Weights of a small transformer language model: untied embeddings.
Each number is 500 + 40 x the weight over its row's rms, rounded and kept within 0 to 999. Layers, rows and columns count from 0. Numbers have three digits each. The size before them is the row's rms in percent of the matrix's.

# layer 2 attention output, 256x256, rms 0.038, rows 0-99, columns 128-191
107:584479538462522405499480526540460582525445437439471574504572486462455583529537549394554450512525489499459472488530536426478480494564505556481541524502513515561449439531472504486517478450500538
101:471538550518593479490497484528472459431516475521504479561520441454471510451513476456543545562521519472513608480455508492489504536485502470495499457430499495520550481430479491420448463517497483
091:533441426471538578502590435500464494485409524510536481560528532563492472449511536500499482518453468578454480488523522483543470513465511501521538552492530504549486478484492611430492498516444489
083:600457547570440541482512451491493460495469495525492497490441503466535545487458463543516430518439605519418471508453580550530501489509497542558479565483596463568511518529441512537514505506479564
094:518505507445553496460518522543478537580486542488436495498473477539437483490501468559534479513514531536458527523559427470452566512554533491503489531549512552504491454484549503514504556469551436
108:563495463511565410516491518458492475594511517545459442432514458529451582474447562542433514456498493413493525502515472531493446509502478494455415486482485465461557460488519480419539521510456530
119:486492497514444514546412528464528545523436480545508472589503510572529440493547493466570545472422511533424496427513509498557554445515479480530485497454442518511496510518582567583532449578470482
110:528533441495440529627489507521590464496542470486478425477517416488484442400547458474438594523442539472549493462573482518595493561459472499513475454489493470532512471524489571523480424511491443
089:474445453460502501537543520599528500486510538545476492504480548516504522558428587499583517466439493495490496472564476483489528482498439497546468488490538445475417464556463451532491380378430491
105:515506425474606473507495491523488472476465548532451518539431475458549449540529372500496559471511527472511511503552470499436547550470514415475556530587418545546574496462471575505526449496479469
085:505460515524434565435459544599473570558453491472482503429445556468458482530537489604451468479514517519483529503466548488517537514442480517597479545525502565504525476475446486547596503491583465
097:516556399516482562534474478470474490522463531468500480461475520470486485538509491503575605482465445527524541563567466539486473576483492523438506422497539501475559510490523455446516504572557472
124:483541507501557442484527423557479454518522474547463454443471489586546520533562509508501580420506474523479507511570516510462548535566509534489568554532469574518503460499528503512531443435552377
098:503514501495506513565548540558569543526480441473513504432495533553503543510451573479567483596468543612481501366541549469456522489492522509552541477476512513503575556546435538374607479458420483
083:505496485515520512476508454529526478454437439544560468493507493491529587565512523436578508514558469452514545533523452463563451503451508475396435451482486428523556566551591509463509527473553457
100:511516505536446597498545467557495503464513554461528505497509481505507482527405528556473472509464482521433487579469509564529542511409554537522424530473495471480471515440511460446508505525511480
099:460440514473499549461554569559505483566531502588480454510492511482567615491477442525555457473500536472513490490571511461544473516418480472483398460562505414493625602459508455491555474460494547
098:471521454456472484471478451442391553548453509410513478503537520469552524495445495486480453577463510555491510536499550528567534454482479458528516496446489458437536542523496499417459514451507498
102:477470561436552423481455534514471526571509471553538547541522499587513552535538528510568522518542467517549497521577538435495476526515514533491523493527435469500582508516523533523593528415499530
092:454478539459422453480451526461546543545560482455509495518552425509473539489477501481526450483480501545500464566519398553514482576502553559558526565470577558538561471558507490471518549502461515
116:454558515468466524513530541570480555537576494512503539523461476547481476510439433521510458484472481531407527492529517470454595540480604482546486483467501485430446498429440475465437477437513470
090:445521511575465488552497514559500489546513581483475482524480459522503478458531535530510508558519532398485527477544579523484529573555548539529510442537472467498560480392510524482495530522474448
094:500486509511512532507454488537499604525515416508514478486505539498445521481487432589462513580604558500526544524471605430526554531498545505548569561489481496522511409510464530499479557492475556
099:517492568497486539452411481553408448472613465475551412447492527438490521437466509470442443462421548519472432465499606571562509492429521466497564464538557530509503474489500506443496448512483535
098:472493453533419484445439535440493545514456498475420517522551513527529525474515450461473476442458414476542552504543511509521490455438491444527524493464478457466516434530506565415483518506522494
094:467526475562510507478490464496493486506462462485574506483506469492568484482529516498494528474461519554525506543445541547476417485543501457485544551541483515504487541463492526480508478483573563
124:502451471584519494512466450528563500495580497438527548474485578486567512465486499564450470530440512612587527458496531426514449518513446508482438499537574474533523489481521523439546541525500508
098:541496509444514519585513556522508482554486568458519467556455532483580457492477538531484461530506500556477523581547518557561423550488487513522515522505461576565606492500488549475551510522459468
119:462480500504606457450452503478552558489497530481437500506525502507532521494564410493522425420491476547470510477562525447557517480496514446484421509518465527515480461430505481426563497536510542
089:535486511543487546489577520574450547490489562427514565480515515506452496431531479466540522489496483538517505493513520556492565456487531401512597531424535497511582452479532484464458528523537558
103:439438557522469500466522582477483512536512499536516508613458434497521524406507493504447543500477467500470539404499527519505460444433534523542465525483521502530525502508533505534588513517506507
097:500487408504487488467414503475420485489544528476531449451465500442578496536484483463476483457531480480497451523487449497523486485487494488566530537533539460458530479456545439509480570522476481
102:444498414490546515457476566477419498532514540469556550451517435456488542553554467451534426490493462527532513504551514533435413560508483480513597587555490508542552521508407593475497439434615467
097:484566400515578548548533508453525564563522422553446491497505534493452510469477524400478497456516504451533447585549433560440551496494513418447527541517564570457488472518449478445419521457523513
123:458442468504472463508530540538425476513569540554507569518519523491521483504493448500456425503584485522636416459474547560559510455512526583478544551440463580547422530508614454495525511461540454
097:442506484455523508434438540441520448416497489528441530559540402459473506474468431548418508490494498462503446382518497541497481457464495471568505545505532504504579539521542545591520424471567511
095:500537497548574419555532507514488466487526462521560530437540503533504498495521582513627422450544518460479434497500483424478468529601407479496454557581488558499448511520497460554566530477527459
109:472482488457401484564542502476542473531495588477510454542488516508523459522482554488537552477515533527475523488452529485469469460551562434514424457518454468503511452498510522485562476540500408
114:534528543476426541471524547466468533531507444512450526488473508438435443448470489530419499527515530495512471466591504453532529455465509512473503449449439483536525554528549484474472518520449495
093:468453479467528430480448468444524448495472531542513519550545478481489473512457542508461465479543501456563385498398500528524483452515511536474499520462434520496500504529567547566505614519489583
102:458566589498549551490445477499478533519543482526463469488490455490506423522467570503484491451502506489544498421527535511564445522437544525532513520534476602510518531464543597473483434517503437
076:493508543514463501535514536527445507545500610407521558432524460479477443542553453482497532500526490475411470529548454525431519515518464492479453532558539450507469569534562435537551471536499456
083:529532518543467571536457473526554501462444511575494437482517524489563499556560522501485550506445523644492477496494476587569500488483525453515574531511502570495562478551481491494574488483520439
085:573498500483514451540450513524568488504508490524467455515473475474446513520469437508527476573446470523455426451484532477430477462555478408494442478475495545557451538492526492520516522574477412
104:391479486434517471537440550468552512506577503600474468615573518545531466425473527451543470549538488547540583464531410466471519485506473475505501480449423528460505512468502484441550404508508518
093:408497507460542460492518451500477442557498592455503480486477497473513544480478600535559509515494521572563485520524475572572451561474569543495534406537497563502567513475514543501383515478525466
088:504451540526493413399512541456466449496511502626479515500471504507526528446393527458504456507576504449548512479496452451516474480537538489548525555499531557467467445464580477430481518496451512
098:550496597495560494424482470505510475588525543523497516500481488507515477483510567532555463517540465476496501442462468519445490524517560438475494547520529472524536432470428446534529531564502515
086:538402513411496461445426490480462528519447522505427486542514463472509514488502568520425439417546560396497500558491588457547499518459500458488495575518467546576469500460535582488533480488549462
083:491536541510438539518483503525504469487474521484479517503482536441446543487519512457489555487532457484500397517500458583483458477456425491430457543491476472554532513584491480557539453501479524
094:552554499530519466496633473550410486500522479520473411492464526438502500460553417568396454540511481518506512537435577600499419471537497488439476420530521402495486476425434522540486502560564416
105:442504523466567469461492496517486476509481503495498423535478505540440443536467554473513561525348577513512493531526437559404478541494474531439552444521521442514501547502569442547425531493459479
096:543429589473551495485473495611511535544525508469549445547507537535530553500453572519523477428444563454523465535532513521542517564526479453482491495544539501510454493502524545536463513489482581
088:523529482498503406569500471472498430499542427513540527452501468486501488452523482562435495529505510529483517597411457463443475527517492542444474447508467367459507473452557425525432520480563460
105:478524433537456461545439513550483469499550491524542491558503426525518482467533413426458490498487407520524494517508481535562491379512537524476478536547527480524481438414493530491471496508535477
094:513444439622472523452452448557394535566538441454430465448519480449457531431473522413509585481517509502496487579444533474521571464448492511584526462449505462473522501514479504498476577537443442
167:434531499480425542496458503557522505534585583541546514488490527565496434531485470510488448507518485505456508473527526550537545516457593505584534489490481486384404484461487521431456462431539496
095:527523403434489588595523580554513510493497435508499533533491502514522505555504470554507482473522456516432480496489531473509502455510503466453555469471467478507455546501509601559478451574568541
100:486483472531484535443444428450507528545537528440419387582509508426493524549465526433489562566439509530478508438505523499613510488542520506556452420486451545452478499450589592466463479430508518
112:530501561555591486487553526535547467482482517507432465575506456418466564415485501560438431521538503421490377533460447531428466495537524463473486469423447494546440482503488465559513504487527468
104:497471540469563488511569528516516472532515495511487478492395546489419488558469487597471532536550456498425478576467466550472539463542522545482450518474459523497503519387520464529508478405538515
097:491497518520430475476475545542463415515486542482515528511496477497451489487403569463506479494565495479549546519593465542548496545544468491478426508515471567493525537478557589505480449451505403
092:542458535507542450528556431527526501550539531520567478452502549524519500555446486501473571517474531491488416468508565440558542486508457492455461478476537458500463440510471477458482500530539482
115:594472584507424519537496563461473526520527541494539443471455462407426446510549494477488475509458459535599521498473596489502527549543425425489548482466447588514479484584432502483474484515519579
096:491441520509541490555540504528496474474465465401395528490514483443540470570516492570459491542523504563447442506540565533497540424520492545504520435461518561534490484557496474545446500468507484
092:430463531496451486501496599557469557462477485475507497473412534513438497494468536507507480509527481579572422446500470505430526514516482393521528498498476498455511486524537439484507498490539541
092:547497486502512553447528498561562502482531540545544514531495465523560497532538494479515449565528528510426507584504407529494447516483459449477560483540470444423551486463422458510518473478547512
100:552557433529419466567523480502491514510440424458476489567465527523530506565505500440464546505548534477535511559477494507559495440566461459470459475505494486451466551446519494531464447446502470
104:524534507493522440568496418505459534500420485491449328449450507539584473539475550457556473401529474397513482422553562545504490442521509438391481541493512535515452549483515476547493516471502476
081:520502562523540484469420502545489431416562516491498504513481489500447557581512469468527511463424502540544498475534508471497479468500485493451480440505517490522536535500526475445510543487544471
099:470493516510484428474519480432499490547500475500517492497469526491481571405527521504560581506574528462535513528496472473510618491485491464506457389542464512509499479504531521521409579474503576
092:569530447494475559522468504521517516443510513547565453519537488532496483546552476432472481459480513562564548602573419551499525531524459542443539522557398558521517537475490543505539482501488479
085:522467519497552458532522539572555473509513425482468492526463535472513565538451463495478489470546522509489383458529496493516445513530490415559535497472477484566445498595525538532511476505542530
118:524513470565486498496532444498399496582497609445544557481502484547514464546441520488478489434486357516519485539507496519561574533486498450506577564599540523503490483533546552473428579453550465
113:567455520538535517440535597486583396474498497503578580449438472533445568525455457517539512460450511524495510601524466534424539507547503511504526495448505547494511596514500458464552465510517579
081:559527499472489527551575571541539583543520511498524505491539490475561502436472471365515487523477467500572544500515525480513529541501471448503507524444485471443459477518463533485608538491545451
116:501430489575518479437501499569446473455490503504494474620479495494507558545502486508537557508523464485537453508483507513608538623486491473640505530474542509525538466527557512455481490478490474
088:533494534468538478527560509491461508439531482586421503557448485498507521470539488504487445434500447488498540494483511442487482515555487501509502466538448621476427487443518529463461538455599520
087:511484529538586469501559561498481528533539577496582544520371449543471491443516529488492434520527441543501501523449493511494510469550513526513485444506488522458530476437480506545572532512486495
098:539480566560500484476617507569445530544438488510500494488474522532538561515499446492567554467449532518484471479577586585486460410473481480526537497528481561508519455491491480494477560449448473
103:521549571487448535569534495429547576546419497529458456541506536562539520454528515496603511549446488593470465464560542489482491586504483527518477481520489570530583459554487486428567483520456407
117:572454489461543465416394458510525484445559506582560393507518529567464521470520505528504452539463509482500534500458481516501600526468420411572456532567453461492455457526500515483502579487516573
121:483505450602569449523496567531474506551452455552503529483503513471494478557502476520575526572496564491569494494569451471436494362555430493441504510539552440437517518495556413545466532515481497
107:561509553525498546522519470584573491586528535464511557532513504493528434487529456519490564527556576464455523493566487488490484439428519473557517470490546530473457478531534553478499577507442456
101:458432428508600587487360458441530427354499551510447463496556522504480488598534498500463524508457517515442534525524398470491464480471507508409580495591525556550548466492493526528485441491486515
104:489463500504541522475532559567486554540410555410430492497599575472474504518580499574500519553564529519550469465552532524589433496479462438482418475478496577478518475535463497527517448423421578
100:549484509450508492480605574492506495469438546521533483480517534564432562529488534548459544447514476452471428486540529468531561546553455379542510497465493493419401481504511518498485518538480505
101:577434494517444418463444519495527474511402448535481503489516520492547575531451525490520501436507463471530417548413547409574500420514453546454501543464495549571508512543581507504544541490489482
105:575478476454510494517559562539526490472499535491462474503486471489532470581549482457517526487362462490462497544498491495519450458551446490506459467465516533511513543464478431523513485481490564
106:534509465533520588480481472509592451445463483499513573542600484468526534491484542535524483550469552533414450481581450448509524547478417463535473516515532507471464470495543460508532525447546518
104:501452472455503552511451598427488501518602591532515474541533475552396490472569509512499489554499440482454450510520423496482417515461554571507529472428623451483506511469579479503455506575457495
115:574404509469481502475483527536580473417465497538478491584546441513415523512485517515497487490465455470485457445459537450522509517519556619495440499385535517559422412406508432463570545505500495
087:470497550556444518509515480443477534531485511400532465530413491520514496518536552550476562539542532499581552528474562547468533570478502502489489520497459468516559446510455453484429522499513503
095:530453578445485450527435502457535453469422544494416476544530514501479486525506570503521556586520542481471551475466527473513415519583544515488560515493501561537452488500529514443453506498462552
106:527534500428397559543581450471374539430452520514462440464627474513508513510551405473439510574484507547430526524473543545413634500476472495538497413557432445474539476473473475555473546518491491
094:493565526510488498572402481488456498537464483569471423531505458555487458553561454457492530504553459495430495552489430501474490493501521525462492516603468443479520451425500497593568540479437490
080:553483459429462483497488463450544494500502457510450451565494562596540514562419535489508462548455405517500501432465589446480563467583454485512462536446475541533513511457516563498540460434437472
111:552547463488502518541466507433429547472508506514510512424536461463463474579525459436493497552487437557446471468481521506474558576510465487518471431559462537512533450466486493526545472549537511
111:502490518531538458472589472530386526512535494437530533538479498518519546500491493462573513445452511507531528547479525459523545486542489572430466448538521601532449485416483474487505540412519409
107:465483547461513525499446501532530504485510524464595558553476491515452447472516602494455518512548412517470520499469550511466470596506457481541508493477440447522485503472529512495586481561627531